Part of a small language model's weights.
Architecture: LayerNorm before each block, untied embeddings.
Each number is 128 + 24 x the weight over its row's rms, rounded and kept within 0 to 255. Layers, rows and columns count from 0. The size above them is the row's rms in percent of the matrix's.

# layer 12 MLP up, 512x192, rms 0.256, rows 426-460, columns 0-63
size [106 116 108 102  97  97  96  89  87 101 110  95 105 101  99 105  87 107  99  96  97 107  97  91 112  95 104  95  90 101 106 101 106  98 100]
[[ 93 124 100 113 111 143 121 173 135 160 125 140 104  87 115 161 109 115 144 164 129 145  80 146 126 156 108  99 128 132 178 143 115 127 122 132 145  92 134 132 108 131 169 175 110  91  91 138 101 152 125 118 132 145 104 167 124 131 123  91  95 111 110 146]
 [130 114 109 117 157  96 115 138 115 143 112 140 137 147 129  84 133 116 143 128 164 119 133 130 146 139  73  94 125 134 124 127  96 123 104 127  81 128 114 121  77 143 112 112  95 111 114 149 124  90 136 126 130 120 119 133 143 100 159 142 161 108 109 150]
 [163 153 141 130 116 131 160 140 125 112 136 132 133 150 123 130 118 121 150 148 130 161 127 136 142 137 119 155 132 150 119 114 172 154 120 149 138 141 166 151 150 190 118 152 161 126 122  96 138 123 156 132 119 124 187 138 129 169 180 154 182 159 123 171]
 [111 123 132 106 127 132 136 122 153 157  91  97 109 117 171 151 121 102 122 137 122 127 139 150 136 127 124 146 168 126 103 102 160 124 133 147 155 139 146  68  80 186 129  88 170 136 112 157  90 133 141 117 141 125 128 151 153  80  98 155 122 112 133 119]
 [112 168 108 127 157 146 115 115  93 160  99 105 168 120 164 115 101  95 139  93 106 173 117 159 111 166 120 102 143 124 113 121 114 125 149  98 139 141 123 127 114 111 115 114 123 144 121 141  73  82 106 129 100 172 108 121 125 179 144 124 128 133 141 101]
 [135 142 136 166 133 139 141 137 116 141 182 146 194 101 100 167 178 136 131 130 109 158 130 150  90 139  97 161 143 112 162 167 135 158 130 125  78 134 146 132 130 168 151  90 102 159 166 166 130 134 157  77 155 104 122 141 129 172 119 141 147 141 103 145]
 [186 105 113 151 164 122  69 145 137  67  91 143 113 152 146 112  78 102 149 152 107 113 125 111 147 110 123 128 154 148 164 122 126 118 133 130 137 102 119 115 126 121 137 116 143 148 128 154 129 119 138 153 144 100 102  97 126 129 111 154 127 120 101 143]
 [101  94 163 155 130 130 110 140 106  98 102 138 145 116 142  90 101 125 139 143 138 155 134 155 135 129 144 155 112 138 151 103 121 128 123 109 147 152 142  71 114 143 153 136 125 124 161 137  97 132 108 164 118 174 124 140 108 145 149 114 141 131 108 138]
 [144 132 132  98 154 118  65  97 101 143 133 123 173  92 179 141 110 117  82 161 141  86 105 133 163 143 123  87 161 150 166 104 134  85 150 122 116 149  86 150  94 124 135 197 137  94 157 127 177 128 137 114 101 114 111 135  89  97 134 116 123 124 106 121]
 [ 91 103 168 137 115 111 128 129 155 123 136 168 112 149 128 160 164 177 108 142 105 123 158 145 149 112 139 143 210 168 137 111 149 176 119 148 114 122 117 150 112 123 139 135 117 122 122  89 116 105 106 117 106 132 165 125 101 121 105 148 119 180 140 146]
 [146 120 137 140 100 118 122 108 148 137 107 124 113 140 102 149 153 135  95 137 133 109 117 107 142 127 138 133  89  96 149 113  97 133 116 124 112 100 158 132 177 165 118 121 135 148  81  89 117 120 127 140 165  92 143 145 142 141 124 105 125 116 156  81]
 [ 87  85 161 133 127 131  96 132 125 124 112 117 155 134  72 144 182 124 134 138 122 107 152 143 124  99 123  99 128 116 141 105 125 128 156 176 134 101 161 143 139 109 146 127 158 141 149 120 113 161 120 131 122 118 157  79 147 113 129 105 133 127 137  95]
 [117  87 127 129  92 154 101 142 109 139 123 109 128 155 128 148 110 152 100 117  93 137 158 156  91 187 152 136 150 131 112 171 121 100 104 129 119  85 117 121 110 110 179  99 115 158  88 150 103 118 142 101 139 103  99 136 146 102 145 100 131 151 133 157]
 [116 128 102 166 119 127 128 110 109 151 104 144 124 121 152 136 138  76 108 110  97 133 129 103 157 121 170 107 125 186 170 134 118 117 133 100 166 133 177 163 106 154 144 113 120 123 108 124 137 115 139  97 139 116 153 133 140  86  91 127 151 175 145 148]
 [126 115 143 142 118 113 121 108 108  78 113  92 137 130 106 141 133 129 112 145 134 117  94 142 144 108 127 116 150 129 183 107 138 156 115 100 134 115 117 126 122 121 126 142 110 146 110 134  75 104 127 136 110  94 101 100 164 159 113 138 156 104 107  78]
 [149 121 113 126 135 110 126 105 177  98 123 101 103 134 136 135 139 116 142 167 153 132 136  98 143 156 128 130 134 128 128 104 128 110 110 127 126 114 102 102 122 151 143 145  97 120 128 103 100 104 118 158 142 155  69 112  92 111 157 119 141 120 101 119]
 [150 121 167  90 108 141 101 102 136 156 128  75 132 128 112 124 108 147 135 106 111 131 128 119 128 104 148 113 112 139 169 140 128  74  98 144 133  84 146 161  74  65 130 129 160 139 107 150 115 125 151 134 155 162 111 168  72 137 129 170 131 120 143 176]
 [121 158  70 119 151 123 131 140  65  95 128 100 120  73 147 138 136 125 116 138 150 145  98 155 113 152 113 170 119 178 131 111 124 162 112 143 118 112 138 112 136 108 134 168 127 110 112  94 110 147 109 144 122 141 190  89 111 112 129 100 134 162 121 111]
 [111 103 143 106 177 155 140 120 137 129 126 153  83 138 121 122 128 143 143  79 125 142 115 115  77 141 101 121 120  99 108 119 123 110 162 126 119  97 125 150 110 129 116 109 117 139 130 133 142 148 119 113 118 146 125 134  97 140 104 101 156  92  65 114]
 [ 88 116 132 127  74  93 162  95  86 165 153 106 145 128 122 116 107 129 126 130 121 111 126  98 126 107 153 125 120 133 117 114 117 102 132 167 158 167 106 135  66 144 129  99 105 135 135 127 130 122 161  79 137 142  81 138 171 129 123 153 143 161 154  81]
 [147 111 104 141 132 168 113 157 127 150 150 137 176 141 133 137 135 127 140 119  97 128 142 109 112  82 124 115 128 138 124 108 137  87  99 110 129 119 138 146  92 111 146 123 141 117 104 113 111 128 109 135  94 129  56 115 100 117 182 137 121  82  65 122]
 [129 160 143 127 149  72 172 146 103 116 164 138 181 118 127 102 140 108 127 144 136 144 130 155 103 126 146 119 159 122 156  97 117 175 125 146 145 140 132 122 110 139 131 139 148 178  66 143 127 129 109  80 148 130 149 170 144 130 141 124 155 149 144 129]
 [143 128 171 153 150 136 107 138  93 148 136 131 109 148  84 184 150 140 138 133 113 201 131 110 119  87  67 164 129 125 137 123 160 145  95 100 155 141 129 139 113 146 146 111 134 138 156 116 148 104 100 104 117 113 128 161 107 149 127 129 148  84 152 156]
 [125 118 120 140  98 156 151 115  74 112 160 136 105 141 111 180 115  95 106 105 121 110 158 176  99 130 150 100 155 143 168 114  82  99 123 128 150 104 126 122 176 156 173 102 111 151 134 150 125 122 106 104 128 104 106 111  86 166 144 111 131 174 126 106]
 [118  92 159 129 145 128  89 174 145 137 137 148 114 124  97 103 153 137 109  76 103 158 120 100 150  84 121 126 120 124 121 172 151  80 155 155 158 126 130 118 136 153 111 130 122 134 165 117 101 130 113 132 148 156 140 149 152 120 146 122 138 113 118 137]
 [140 166 143 128 118 147  74 155 121 113 197  80 137 138 139  90 141 111 125  99 153 128  97 112 135 116 124 143 104 155 160 101 110 126 121 134 129 101 163 142 163 103 127 110  99  49 114 159  97 155 134 184  94 138 153 127 120 103 123 113 110 134 185 150]
 [131 152 159 102 117 174 153 100 113 111 141 177  98 117 121 121 137 164 139 133 160 146 120 160 128 135 116 129 112 114 143 134 118 144 165 112 106 125 119 100 113 143 108 113 118 118 158 113 159 198 126 150 107 168 143 151 127 107 126 175 159 134 141 133]
 [136 139 163 102 144 165 100 122 127 107 135 127 132 146 135 142 147 168  97 124 172 129 114 149 181 121 130 145 110 114 143 123 118 173 101 160 129 165  92 141 130 194 162  81 101 138 165 128 201 131 116 141 114 109 124  94 138 156 133 159 128 114 144 131]
 [150 155 115  85  89 120 130 120 124 119 161 136 139 131 124 117  84 141 139  55 124 142 152 154 115 119 154 133  81 148 104 141 153 106 110  99 113 116 114 127 160 127 114 166 172 111 143  87 176  91 131 126 114 139 113 132 149 103 138 143 149 115 133 116]
 [123 149 119 103 139 171 133 127 139 120 153 125 149 141 116 107 147 108 100 157 121 131 134  83 168  98 147 150  89 130 119 126 119 143 115 132  84 115 119 141 149  99 114 128 100 114 109 113  88 157 111 112 156 106 150 133 153 137 106 101 110  97 152  98]
 [ 93 144 146 146 111 178 123 108 133  97 127 181 150  85 170 136 103 130 147 119 120  91 132 118 121 118 115  96 104 160 169 129 143  93 139  95 130  85 107 136 111 142  76 115 127 157 138 114 114 132 150  96 167  99 145 138  91 137 105 148 127 140 151 153]
 [137 132 129 198 100 148  74  95 133 114  87 130 125 127 120 123 165 143 133 128 162 149 152 144 121 152 159  94 132 101 147 121 145  97 198 142 135 100 107 130 116 138 146 124 157 128 151 158 133 136 171 142 131  95 140 100  81 119 116 133 132 143 126 119]
 [119  96 104 122 171 130  83 148 102 142 134 115 128  96 131 147 112  64 133 167 129 107 108 120 140 121 129 158 125 157 148 120 110 118 104 100 164 111 133  96 127 122 135 110 163 131 133 132 114 123 130 104 117 156 122  75 156  59 141 103 107 137 105 140]
 [ 96 137 124  95 110 121  88 156 147 144 131 133  98 138 176 147 117 138 109 157 124 136 123 170 181 127 137 141 104 153 132 133 142 167 148 134 157 142 145 157 102 168 139 138  86 143 117 154 117 135 125 137 149  78 143 123 123 136 122 155 141  80 127 118]
 [122 136 125 131 127 118 145  86 141 146 130 166 111 134 124 106 110  98 154 166 149 140 127 177 138 109 115  82 171 106 141 119 157 134 101 118 141 100 181 146 152 128 144 126 143 178  83 122 136 156 125 138 118 119 137 145 130  93 139  82  95 141 135  90]]
# layer 12 MLP down (transposed), 512x192, rms 0.276, rows 426-460, columns 0-63
size [103 125 105 103 100  85 101 102  94  95 109  99 103  99 104 106  87 114 100  99 101 108  97  96 105  95 101  99  99 101 106  95 110  91  90]
[[124 140 111 134 147 142 112 140 121 127  99 186 138 121 185 116 123 116 136 146 122 120 121 137  98 153 141 141 155 106 178 102 131 147 121 160 136  97 129 114 100 124 159 197 157 122 110  92  69 121 134 123 149 137 100 144 134 127 147 143 139 116 140 153]
 [162 114 135 116 149  94 163 140  84 136 137 130 150 129 154 123  98 139 160 153 173  94 120 137 112 112 140 146 101  94 166 118 130 148  98 118 146 140 112 169  93 112 142  86  79  98 139 110 142 120 132 106 152 121 139 127 157 196 173  97 130 145 143 106]
 [ 97 114 139 124 173 129 134  86  85 130  93  81 131 141  92 108 115 107 132 140 133 120 120 139 121 138 138  98 145 165 117 156 122 119 131 133 124  99 125 131 122 120  92 125 119 141 124 137 141 100 113  85 109 159 120 112 130 187 113 115  91 114 255  97]
 [ 97 112 149 154 127 113 126 178 161 156 143 117  93 139 163 116  69 166 142 146 161 127 119 123  94 131 130 104 162 158 112 131 109 120 141 142 129 105 136 127 133  86 119 123 159 134 132 156  81  88 146 118 136 140 115 142 141 121 146 147 107  85  71  89]
 [131 128 116  94 145 147 132 138 136 110  82 107 143 123 148  89 125 110 116 113 142 133 136 158 162 114  99 122 104 119 118 121 110 127 159 155 137 141 102 108  99  97 129 143 156 173 145 134 155  98 131 138 113 181 135 125 126 149 133  89 126 110 185 112]
 [200 110 148 130 107 126 134 117 122 131 138  92 114 162 103 132 133 171 126 184 109 111 195 129 138 134 137 135 143 130 120 111 157 129 137 117 177 130 142 135 119 197 130 101  98 133 130 126 132 156 101 104 138 135 148 130 128 188 134 126 132 154 156 138]
 [144 146 109 121 177 126 152 123 114 116 102 148 131 158 125 167 142 118 108 113 120 145 122 131  84 111 138  67 117 156 164 120  83 157 137  92 142 112  89 107  99 198  86 146  91 134  87 127 120 111  92 149 104 103 139 125 112 138 133 209 145 141 199 152]
 [109 154 118 152 112 149 160  92 114 156 131 121 128 142 124 127 142 109 105  83 129 103 111 124  98 100  72 176 141 142 135 140 157 130 113 169 123 141 128 166 165 140 126 144 102 120 122 169 130 104 150 124 123 105 122 104 105  77 106 170 141 125 139  79]
 [130 100 137 143 149 140 117 120 109 164  97 130 123  93 155 131 143 136 102 150 113  95 156  95  78 117 114 115 114  88 163 130 171  86  76 133 113 125 153 178 139 140 174 145 159 144 160  75 168 153 119 141 150 126 127 108 131 120 115 133 119 130  82 129]
 [122 108 210 127  99 166 124 109 155 122 134 135 147 112 135 131 116 106 109  69 111 161 125 131 166 149 130  95 101 163 132 141  96 144 145 126 120 145 103 153 155 151 104 137 173 154 125 116 118  98 110 104 147 126 115 138 144 109  97 143 130 140 131 123]
 [149 131 109 118  94 175 133 127 114 170 111 125 153 106 164  84  84 153 150 119 103 120  85 125 159 102 142 120 133 123 165 155 120 122 104 146 105 100 126 142 182 116  92 114 133 100 149 126 128 144  74 146 170 112  98 156 133 141 140 147 130 148 131 129]
 [136 113 128 131 157 133  98  84 151 137 155 145 141 153 107 110 105 179 185  97 114 148 123 118 136 139 125 169 138 151 106 157 118 120 153  93 120 114 116 114 177  99 184 129 142 115  98 121 145 114 152 131 152 146 117 138 155  95 154 126 186 141  97 108]
 [133 113 154 117 125 144 116  84  94 112 101 114 124 146 120 121 148  86 117 137 124  76 134 131  98 126 135 137 128 129 135 141 130 113 178 130 101 127  92 128 160 164 114  98  85  92 137 159 158 145 170 121 143 123 133  93 121 131 126 129 112 107 127 128]
 [154 143 114 102 106 147 131 132 111 133 109 113 120 133 151 129 136 117 154 120 129 128 128 116 107 129 129  73 103  93  80 151 124 123 130 144 116 121 154 134 182 172 152 110 166  93 119 164 139 111 139 118 156  95 122 142 127  86 144 155 145 148 125 132]
 [130  90 110 140 114 118 125 132 106 144  89 149 153 170 144 121 123 141 105  80 129 129 107 107 141 101 158 134 128 160 126 139 124 117 165 125 162 148 123  97 136 169 160 148 161  94 146 126  74 111 102 163 106 111 101 112 128 163 108 177 133 111 107 120]
 [164 137 164 105 127  98 115 128 114 169 157 123 113 105 134 130  88 101 110 153 136 114 153 129 139  75 136 133  96 101 141 109 114 137 179 151 139 130 145 124 132 126 106 114 123  94 112 146 111 156 124 130 148 151 100 123  86 154 150 154 177 108 162 140]
 [111 121 111 105 119 133 121 133 141 150 177 157 143 131 115 149 135  99 137  96 119 145 147 100 117 175 104 129 100 123 141 139 117 141 132 154  98 131 130 118 165 155 143  61 179 103 155 143 125  93 143 135 139 124 134 113 116  65 154  77 103 139 122 103]
 [175 142 130 100 156 118 130 165 128 147 163  98 124 119 158 109 175  85  98 112 127 120 129 131 117 145 106 162 130 130 119 122 130 162 139 104 139 147 130 148  99 176 118 145 129 109 128 107 118 124 103 160  77 118  98 126 140  66 120  70 127 128 175  97]
 [115 138 148 158 156  99 162 150 154 130 103 115 139 117 141 148 102 124 100 114 142 147 125 120  76 132 112 106 145 113 155 129 128 117  88 164 139 147 162 142 130 140 122 165 154  78 131 133  98 125 113 129  82 101 140 133 105  86  92 134 113 162 104  92]
 [161 134 150 121 108 199 128 134 114 134 117 130 112 138 102 119 139  90 110 136 132 151 142 152 157 114 161 140 111 125 131 144 153 135 114 136 144 112 107 174  95  60 124 149 184 118 164 126 144  99 119 160 134 134 107 106 112 116 135 177 105 119  93 186]
 [224 142 119 117  99 113 122 144 133 157 153 123 139 134 136 116 109 150 151 154 146 117 132 137 122 128 132 108 130 123  95 150 140 118 110 170 143 118 104 137 125 113 154 131 124 115 116 110 133 132 154 115 138 173 132 106 108 151  97 135 133 132 195 116]
 [205 120 120 114 154 122 159 105 101 174 149 152 122 125  96 134 101 149 119 144 137 123 143 126 125 134 115 126  77 163  97  94 130 109 113 149 118 100 101 164 138 136 144 169  96 147 112 130 124 159 109 114 126 131 147 100 146  98 123 110 123 125 121 107]
 [138 177 142 146 136 127 112 145 148 150 108 112 103 123 104 121 124 153  96 126 136 128 140 111 127 140 117 117 140 125  97 133 143  81 154 107 151 154 140 140 116 187 119 118 125 128 145 121 139 107 122 122 135  74 131 151 124 155 129 165 131 161 117  76]
 [156 150 164 132 121 132 128 150 133 108 119 156 130 168 106 139 145 164 149  96 106 136 140 136 104 157 199 200 137 141 140 127 115 139 124 102 115 134 147  92 104 144 143 142  95 139 150 155 148 132 124 134 140 149 144  90 127 130 125 114 130 136  83 177]
 [122  91 153  95 160 143 142 113 148 119 137 134 137 126 125 137 102 173 130 146  61 116 135 160  94 127 105 119 109 128 174 135 129  99 111  96 164 135 144 162 133 144 147 138 121 125  63 146 132 126 146 138 132 136 145 107 167 137 139 165 141 123 167 125]
 [105 134 119 109 146 105 180 127 117 125 130 168 167 162 112 132 141  72 102 160 125 113 121 131 129  77 143 106 140 145 161 140 100 111 145 145 133 135 142  97 114 134 102 112  90 136 140 135 144 144  98 136  96 110 160 144 150 111 144 205 115 152 155 119]
 [122 175 121 165 148 130 143 154 177 141 116 144 125 145 151 130 154 171 128 159 176 127 110  97 128 152 135 129 150 116 111 119 101 149 138 156 138  91 144 123 111 130 168 103 184 122 150 169 154 128 165 143 116 137 105  75 130  89 146 102 147 116 167 106]
 [139 109  87 117 154 132 116 154 139 129 128  95 119 169 169 137 116 100 100 123 117 137 103 125 106 122 152 122 153 136 141 120 106 127  96 126 102 107 148 179 137 130 135 140 125 137 115 143  73 124 121 131 158 122  85 106 145 145  81 107 129  91 255 147]
 [ 99 134 126 132 100 162 170 123 140 119 150 102  94 155 136 120 122 144 112 124 114 143 119 143 115 125 124 102 121 120 143 160 116 159 175 101 132 150 114 114 115 158 128 162 139 118 121 157 122 157 128 147 104 130  87 150 117 124 116 171 133 120 117 129]
 [173 157 137 106 133  75 145 160 115  83 144 147 152 167 116 148 138 129 149 104 143 116 151 142 120  93 158 167 136 140 134 180 148 145 151 121 136 138 130 181 149 154 116 142 118 134 101  99  93 139 158 124 103  89 119 101 115 108  94 118 107 106 123 163]
 [148 135 128 154 114 107 153 132 118 121  83 138 143 136 112 161 115 137 141 110 130 149 142 114 175 165 133 122 142 118 131 112 139 101 167 121 123 143 135  94  64 146 157 150 117 142  96 119 127 152  78 150 177 120  99 143 115 110 146 135 144 130 109 102]
 [141 122 133 168 112 136 126  88 112 102 120 136 113 121 108 115 152 132 121 146 118 136 143  93 106  86  68  82 141  62 131 163 121 113 133 138 101 103 111 132 135 170 140 153 133 135 140 137 122  83 137  97 141 141 108 135 140 133 124 123 160 183 193 125]
 [123 147 146 160 116 168 132 133 166 115  94 130 137 116 130 104 166 122 115 128 167 140  77 121 106 140 180 113 129 113 125 127 138 115 121 132 126  84 112 147 143  86 158 123 112 112 145 118  92 151 119 117 112 142 132 132 108  97 115 218 106 142 157 122]
 [104 142 125 150 124 128 157 134 104 123 119 139 115 155 137 146 132 165 145  84 141 141 119 133 147  84 150 117  87 155 113  92 143 119 138  96 158 167 133 131 112 132  96 136 143 129 133  87 118 122 177 144 148 107 101  75 110 131 131 118 120 137 143 107]
 [ 84 156 131  89  71 136 138 130 166 126 128 123 161 105 138 118 137  90  92 114 148 135  98 114 121 133 131 155 141 176 125  99 156 168 175 105 126  98 138  91 109 128 161 173 122 150 108 143 152 114 134 132 122  80 103 145 135  98 126 129  99 144 117 123]]
# layer 12 MLP gate, 512x192, rms 0.239, rows 427-461, columns 0-63
size [ 89 101 102 105  88  99  81  94 103 111 105  97 101 100 105  90 105 102  99  99 101 111  97 104 100  92  98  95 103 108 101 101  99 100  92]
[[129 108 117 143 168 145 138 137  90 165 115 133 123 105 153 124  91 102  98 132 155 103 157 145 154 138 133 124 121  99 188 112  62 148 104 145 110 145 134 112 156 149 148 151 161 165 139 107 129 112 135 132 143 138 131  98  90 162  85 112  90 105 118 135]
 [147 162 172 108 127 136 114 162 143 104 132 118 148 162 133 139 135 114 159  74 162 159 107 102 126 108 124 139 100 128 141 130 111 138 131 156 123 160 149  97 134 134 164 161 113 120 176 133 121 147  93 183 155  88 123 148 132  56 110 131 120 123  44 162]
 [139  96  74 119 159 136 153 130 127 133 118 112 177 126 159  88 142  86 145 127  74 134 156 166 100 149  90 147 108 105  93 115 106 149 145 109 169 115 146 115 163 118 107 119 133 122 112 103 156 124 130 141 199 116 117  94 139 137  79 170 133 146  85 141]
 [124 130 159 188 122 121 111 137  96 107 118 112 120 100 189 143 176 121 180 133 133 112 115 139  95 118 108 121 136 121 134 148 133 140 120 136 161 140 138 111 161 187 157  84 139 127 160 145 118 125 125 156 146 101 148 165 141 130 123 125 143 136 131 121]
 [112 107 125 131 129 152 132 140 157 149 104 133 153 156 143 136 121 125 110 127 136 103 102 146 152 106 129  81 202 120 130 108 142 139 116  97 148 119 105 129 106  98 138 133 138 139 130 114 121  60 105 119 163 114 149  82  95 105 115 100 137 105 162 131]
 [158 168 107 155 138 115 151 164 109 148 121  96  93  78 132  91 155 131 124  88 142 116 139 123 118 115 104 131 116 153 194 135 132 117  64 138 144 136 109 128 136 105 131 131 147 136  99 156 131 137 121 166 109 162 143 118 137 149  99 117 121 129 143 146]
 [103 118 123  82 104 130 115 155 109 107 126 164 117 117  99 136 107 139 103 137 116 104 115 166 155 138 130  94 131 119 125  96  78 147 134 136 110  66 106 123 119  98 139 125 141 154  99  78 117 162 104 115 146  90 145 129 135 120 152  98  65 121 113 137]
 [138 146 144 147 135  99 114 107 153 148 167 126 114 118 150 113 115 160 109 156 108  61 115 117 130 147  93 133 132 134 185 127 111 116 125  92 124 137 132 152 104 105 131 154 110 117 135 131 152 131 124 120 132 123 158 164 116 136 123 154 159 139 167 126]
 [123 137 157 150 122 120 131 156  96 145 144 146 119 143  91 130 103 100 144 141 186 146  85 126 145 103 152 115 101 143 152 110 129 117  94 128 156 134 112  95 121 120 157  73 131 115 157 156 148 156 131 133 106 126 192 153 120 127  95 124 140 135 131 155]
 [123 130 156 144 111 148 103 111 142 119 149 123 103 114  84  83  82 119 127  93 152 139 136 125 154 138 139 133 127 136 144 107 149 139 154 137  94 140 168 116 151 124  86 135 158 189 114 167 132 134 102 109 161 121 122 117 137 128 122 112 130 118 162 128]
 [103 125 107  99 100 117 120 133 124 115 172 142 114 146 116 132 146 166 162 146 148 136 125 141  98 176 137 148  84 135 102  69 126 132 115 121 125 112 149  87 124 120 126 122 110 137 117 167 138  87 118 146 156 146 134 152 178 126 118 147  90 128 141 119]
 [149 137 122 109 154 123  86 121 138 130 115 123 144  98 170 117 140 151 136 143 108 133 137  92 111 137 121 109 195  83 173 140 128  95 153 153 143 148 138 128 108  94 146 120 132 128 117 101  96 130 124 117 175 147 133 103 156 140 115 141 133 113  82 136]
 [134 170 106 154 127 170 159 114 164 106 149 145 116 129 108  99 132 136 110 144 116 126 146 138 142  94 129 146 179 159 133 128 131 117 124  94 111 138 101 141 120 126 135 107 106 121  92 105 144 129 135 104 149 165 152 185 163  98 114 103 143 131 148 165]
 [155 127 137 101 138 149 108 177 136 105 157 154 133 142 102 148 160 132 121  76 116 137 130 108 170  91 100 119 120 136 117  95 122 117 121 131 110 157 120 134 133 134 104 116 120 121 109 144 114 116  53 169 123 147 135  80 147 116 143 130 117 146 125 149]
 [171 126  95 138  83 116 134 134 173 152 152 142 108 112 156 144 102  96 123 130 123 107 159 111 186  77 133  93 138 122 119 119 104 137 127 179 138 137  90 116 154 114 155 119  72 147 139 121 123  82 113 142 152 173  97 156  82 127 185 123 167 140 133 138]
 [137 122 144 116 125 129 122 165 141 121 117 107 142 124 133 175 148 142 128  99 127 134  90 129 163 150 134 117 102 188 108 119 116 126 142  90 134  99 117 151 146 110 104 171 101  94 128 155 126 104 159 117 178 116 149 125 165 152 141 134 113 134 148 146]
 [121  71 101 145 147 132 135 108 143 121 112 141 139 108 158 118 153 128 144 138 125  93 172 105 126 105 114 112 101 148 154 127 113 151 139 131 129 125 145 124 145 123 121  94 126 117 122 120 177 132  80 162 109 107 101 118 148 142 146 141 141 108 133 107]
 [147 125 172 115  75 150 121  81 103 112 114 132 128 116 106 109 115 181 169 153 160 104 154 134 164 124 131 146 128 120 187 168 112 146 164 116 131 151 140 156  58 107 162 132 142 133 116  96 134 127 109 113 130 127 135  98 122 112 111 137 145 128 150 128]
 [149 116 127 116 128 161 141  98 130 132  93 108  92 150 150 146 136 143 143 117 139 134 127 125 149  93 147 129  97  88 114 138  73  97 141 123 144 131 107 121 152 164 147 159 130 113 144 101 127  81 101 100 110 132  66 132 135 115 140 162 159 117 125 118]
 [ 85  85 117 102 191  96 151  96 119 140 117 178 143 137 147 154 178 120 138 130 131 131 102 132 123 149 141 131 112 116 112 134 122 168 117 113 132 161 146 119 132 165 146  74 121 140  75 180 140  92  63 138 146  91  89 134 143 153 160 102 139 141 117 115]
 [129 112 149 130 114 110  81 156 146 124 120 139 128  88 103 105 138 119 101 172 140  85 124 140 125 107 110 134 145 145 143 111 122 117 111 155 150 132 148 134 110 137  86 109 162 118 110 167 108 114 115 102 180 136 108 125 167 149 120 127 169  97 112 144]
 [119 165 165 127 135  86 121 128 116 142 178 140 158 110 121 147 125 116 108 145 148 150 143 123 113  94 105 146 178  82 132 124 126 149 162 134  99 150 181 109 109 113 111 144 130 150 159 149 171 101 130 134 149 166 165 164 171 152 129  90 104 147 119  90]
 [126 138 127 119 116 139 170 142 130 114  97 163 157 153 137 111  87 151 112 125 132 131 171 124 165 105 137 106 129 145 141 129 150  88 158 162 142 109 131 112 152 131 137 143 142  91 157 126 123 148 144 106 127 140 147 116 158 108  91 111 121 152 166 124]
 [135 129 145 107 141 101 122  96 144 130 123 132 131 129 115 163 103 147 141  66 102 153  99 164 107 101 127 143 144 121 118 161 116 122 149 138 153 138 133 139 114 189 125 128 106 142 142 130 107 140  94 112  96  67 151 146  91 161 113  81  58 133 105 122]
 [142 152  85 158 124 135 128 124 124 106 164 195 126 114 125  78 120 119 180 132 122 125 121 155 128 101  99 101 129 127 149 168 142 131 145  85 143  93 157 127 136 109 132 124 144 121 144 135 130 116 136 159  85 106 134 127  83 113 131 164 101 162 106 118]
 [140  88 132 169 124 128 110 124 125 138 185  88 103 144 144  98 142 141 140  89 113 133 150 118 171 138 148 102 154 106 124 153 125 162 158 139 118 131 112 125 144 148  96 119 107 129 186 161 133 138 150 151 112 149 117  98 126 108 142 148 113 154 134  89]
 [154 125 133 126 143 116 116 128 130 119 115 135 154 121 104 111 159  72 136 121 132  91 113 105  95 162 126 102  93 121  83 133  90 123 125 134 117 123 169 133 130  72 120 165 109 133 163 148 117 123 129 121 128 115 141 101 150 157 150 110  99 103  95 112]
 [148 129 107 130 104 145  90 129 148 105 100 122 127 168 131  99 112 152 151 113 112 115 103 135 143 153 145 123 156 115 140 133 125 135  77 127 181 115 127 129 132 114 150  92 102 148 125 124 125 164 122 129 112 138 130 115 130 148  89  98 152 141 133 127]
 [141 133 132 148 107 134 108 131 166 124 128 115 187 132  87 160 160 156 137 111 127 161 134 120 108 127 155 175  92 143 119 113 160 156 122  99 132 121 121  54 112 149 133 117 141 157 138 120 110 118 177  77 103 171 120 129 126 112 135  96 147 120 129 126]
 [154 118  91 151  99 137 132 148 109 123 155 141 142 163 146 129 161 143 148 154 148 183 115 100 163 131 125 135 176 114 133 112 112 158 128 165 119 112 134  93 148 158 121  93 132  77 135 160 158 101 142 120 120 162 148 131 118 133 140 167 121 127 124 136]
 [120 153 159 135 118 152 133 140 140 133 110 137 136 171 120 104 180 104 146 158 136 162 111 127 168 134 137 178 128 144 144 144 131 108 120 134 157 109 132 129 156 135 105 110 176  66  93 149 149  93  91 127 168 147 141 162 103 177 152  86 141 140 157 120]
 [141 116 148 110 150 126 119 135 104 132 153 101 151 149 141 129 104 103 173  86 130 118 164 117 159 131 173 119 163 131  95 110 131 109 122 105 142 121 120 125 120 165 169 138 164 127 156 135 106  85  98 106 143 144  98 113 117 123 137 161 110 127 109 147]
 [141 108 127 105 146  72 115 128 153 127 106 108 130  88 163 150 113 129  96  90 150  83  84 136 122 126  98 134 138 128 147 114 166 171 188 134 137 123 100 107 143 118 126 152 130 121 142 123 131 141 106 100 169 161 127  97 118 169  76 101 122 132 116 142]
 [133 119 126 158 123  85 124 136 169 124 128 139 150 139 141 128  83  56 159 128 118 108 156 110 127 113 142 127 176 111 139 133 141 151 141 139 116 187 129 157 158 106 133 140 151 137 153 148 112 104 115 129 123 100  72  97 176 116 156 104 105 115 144 131]
 [187 114 146 148 163 128  89 141  86 150 131  97 134 116 110 112 133 138 129 106 152 147 124 124 122 176 144 119 156 114 105 147 137 106 160 128 148 133 140 107  96 127 104 143 150 124 146 125 116 137 178 155 137  69 125 131 135 148 142 161 120 123 193 172]]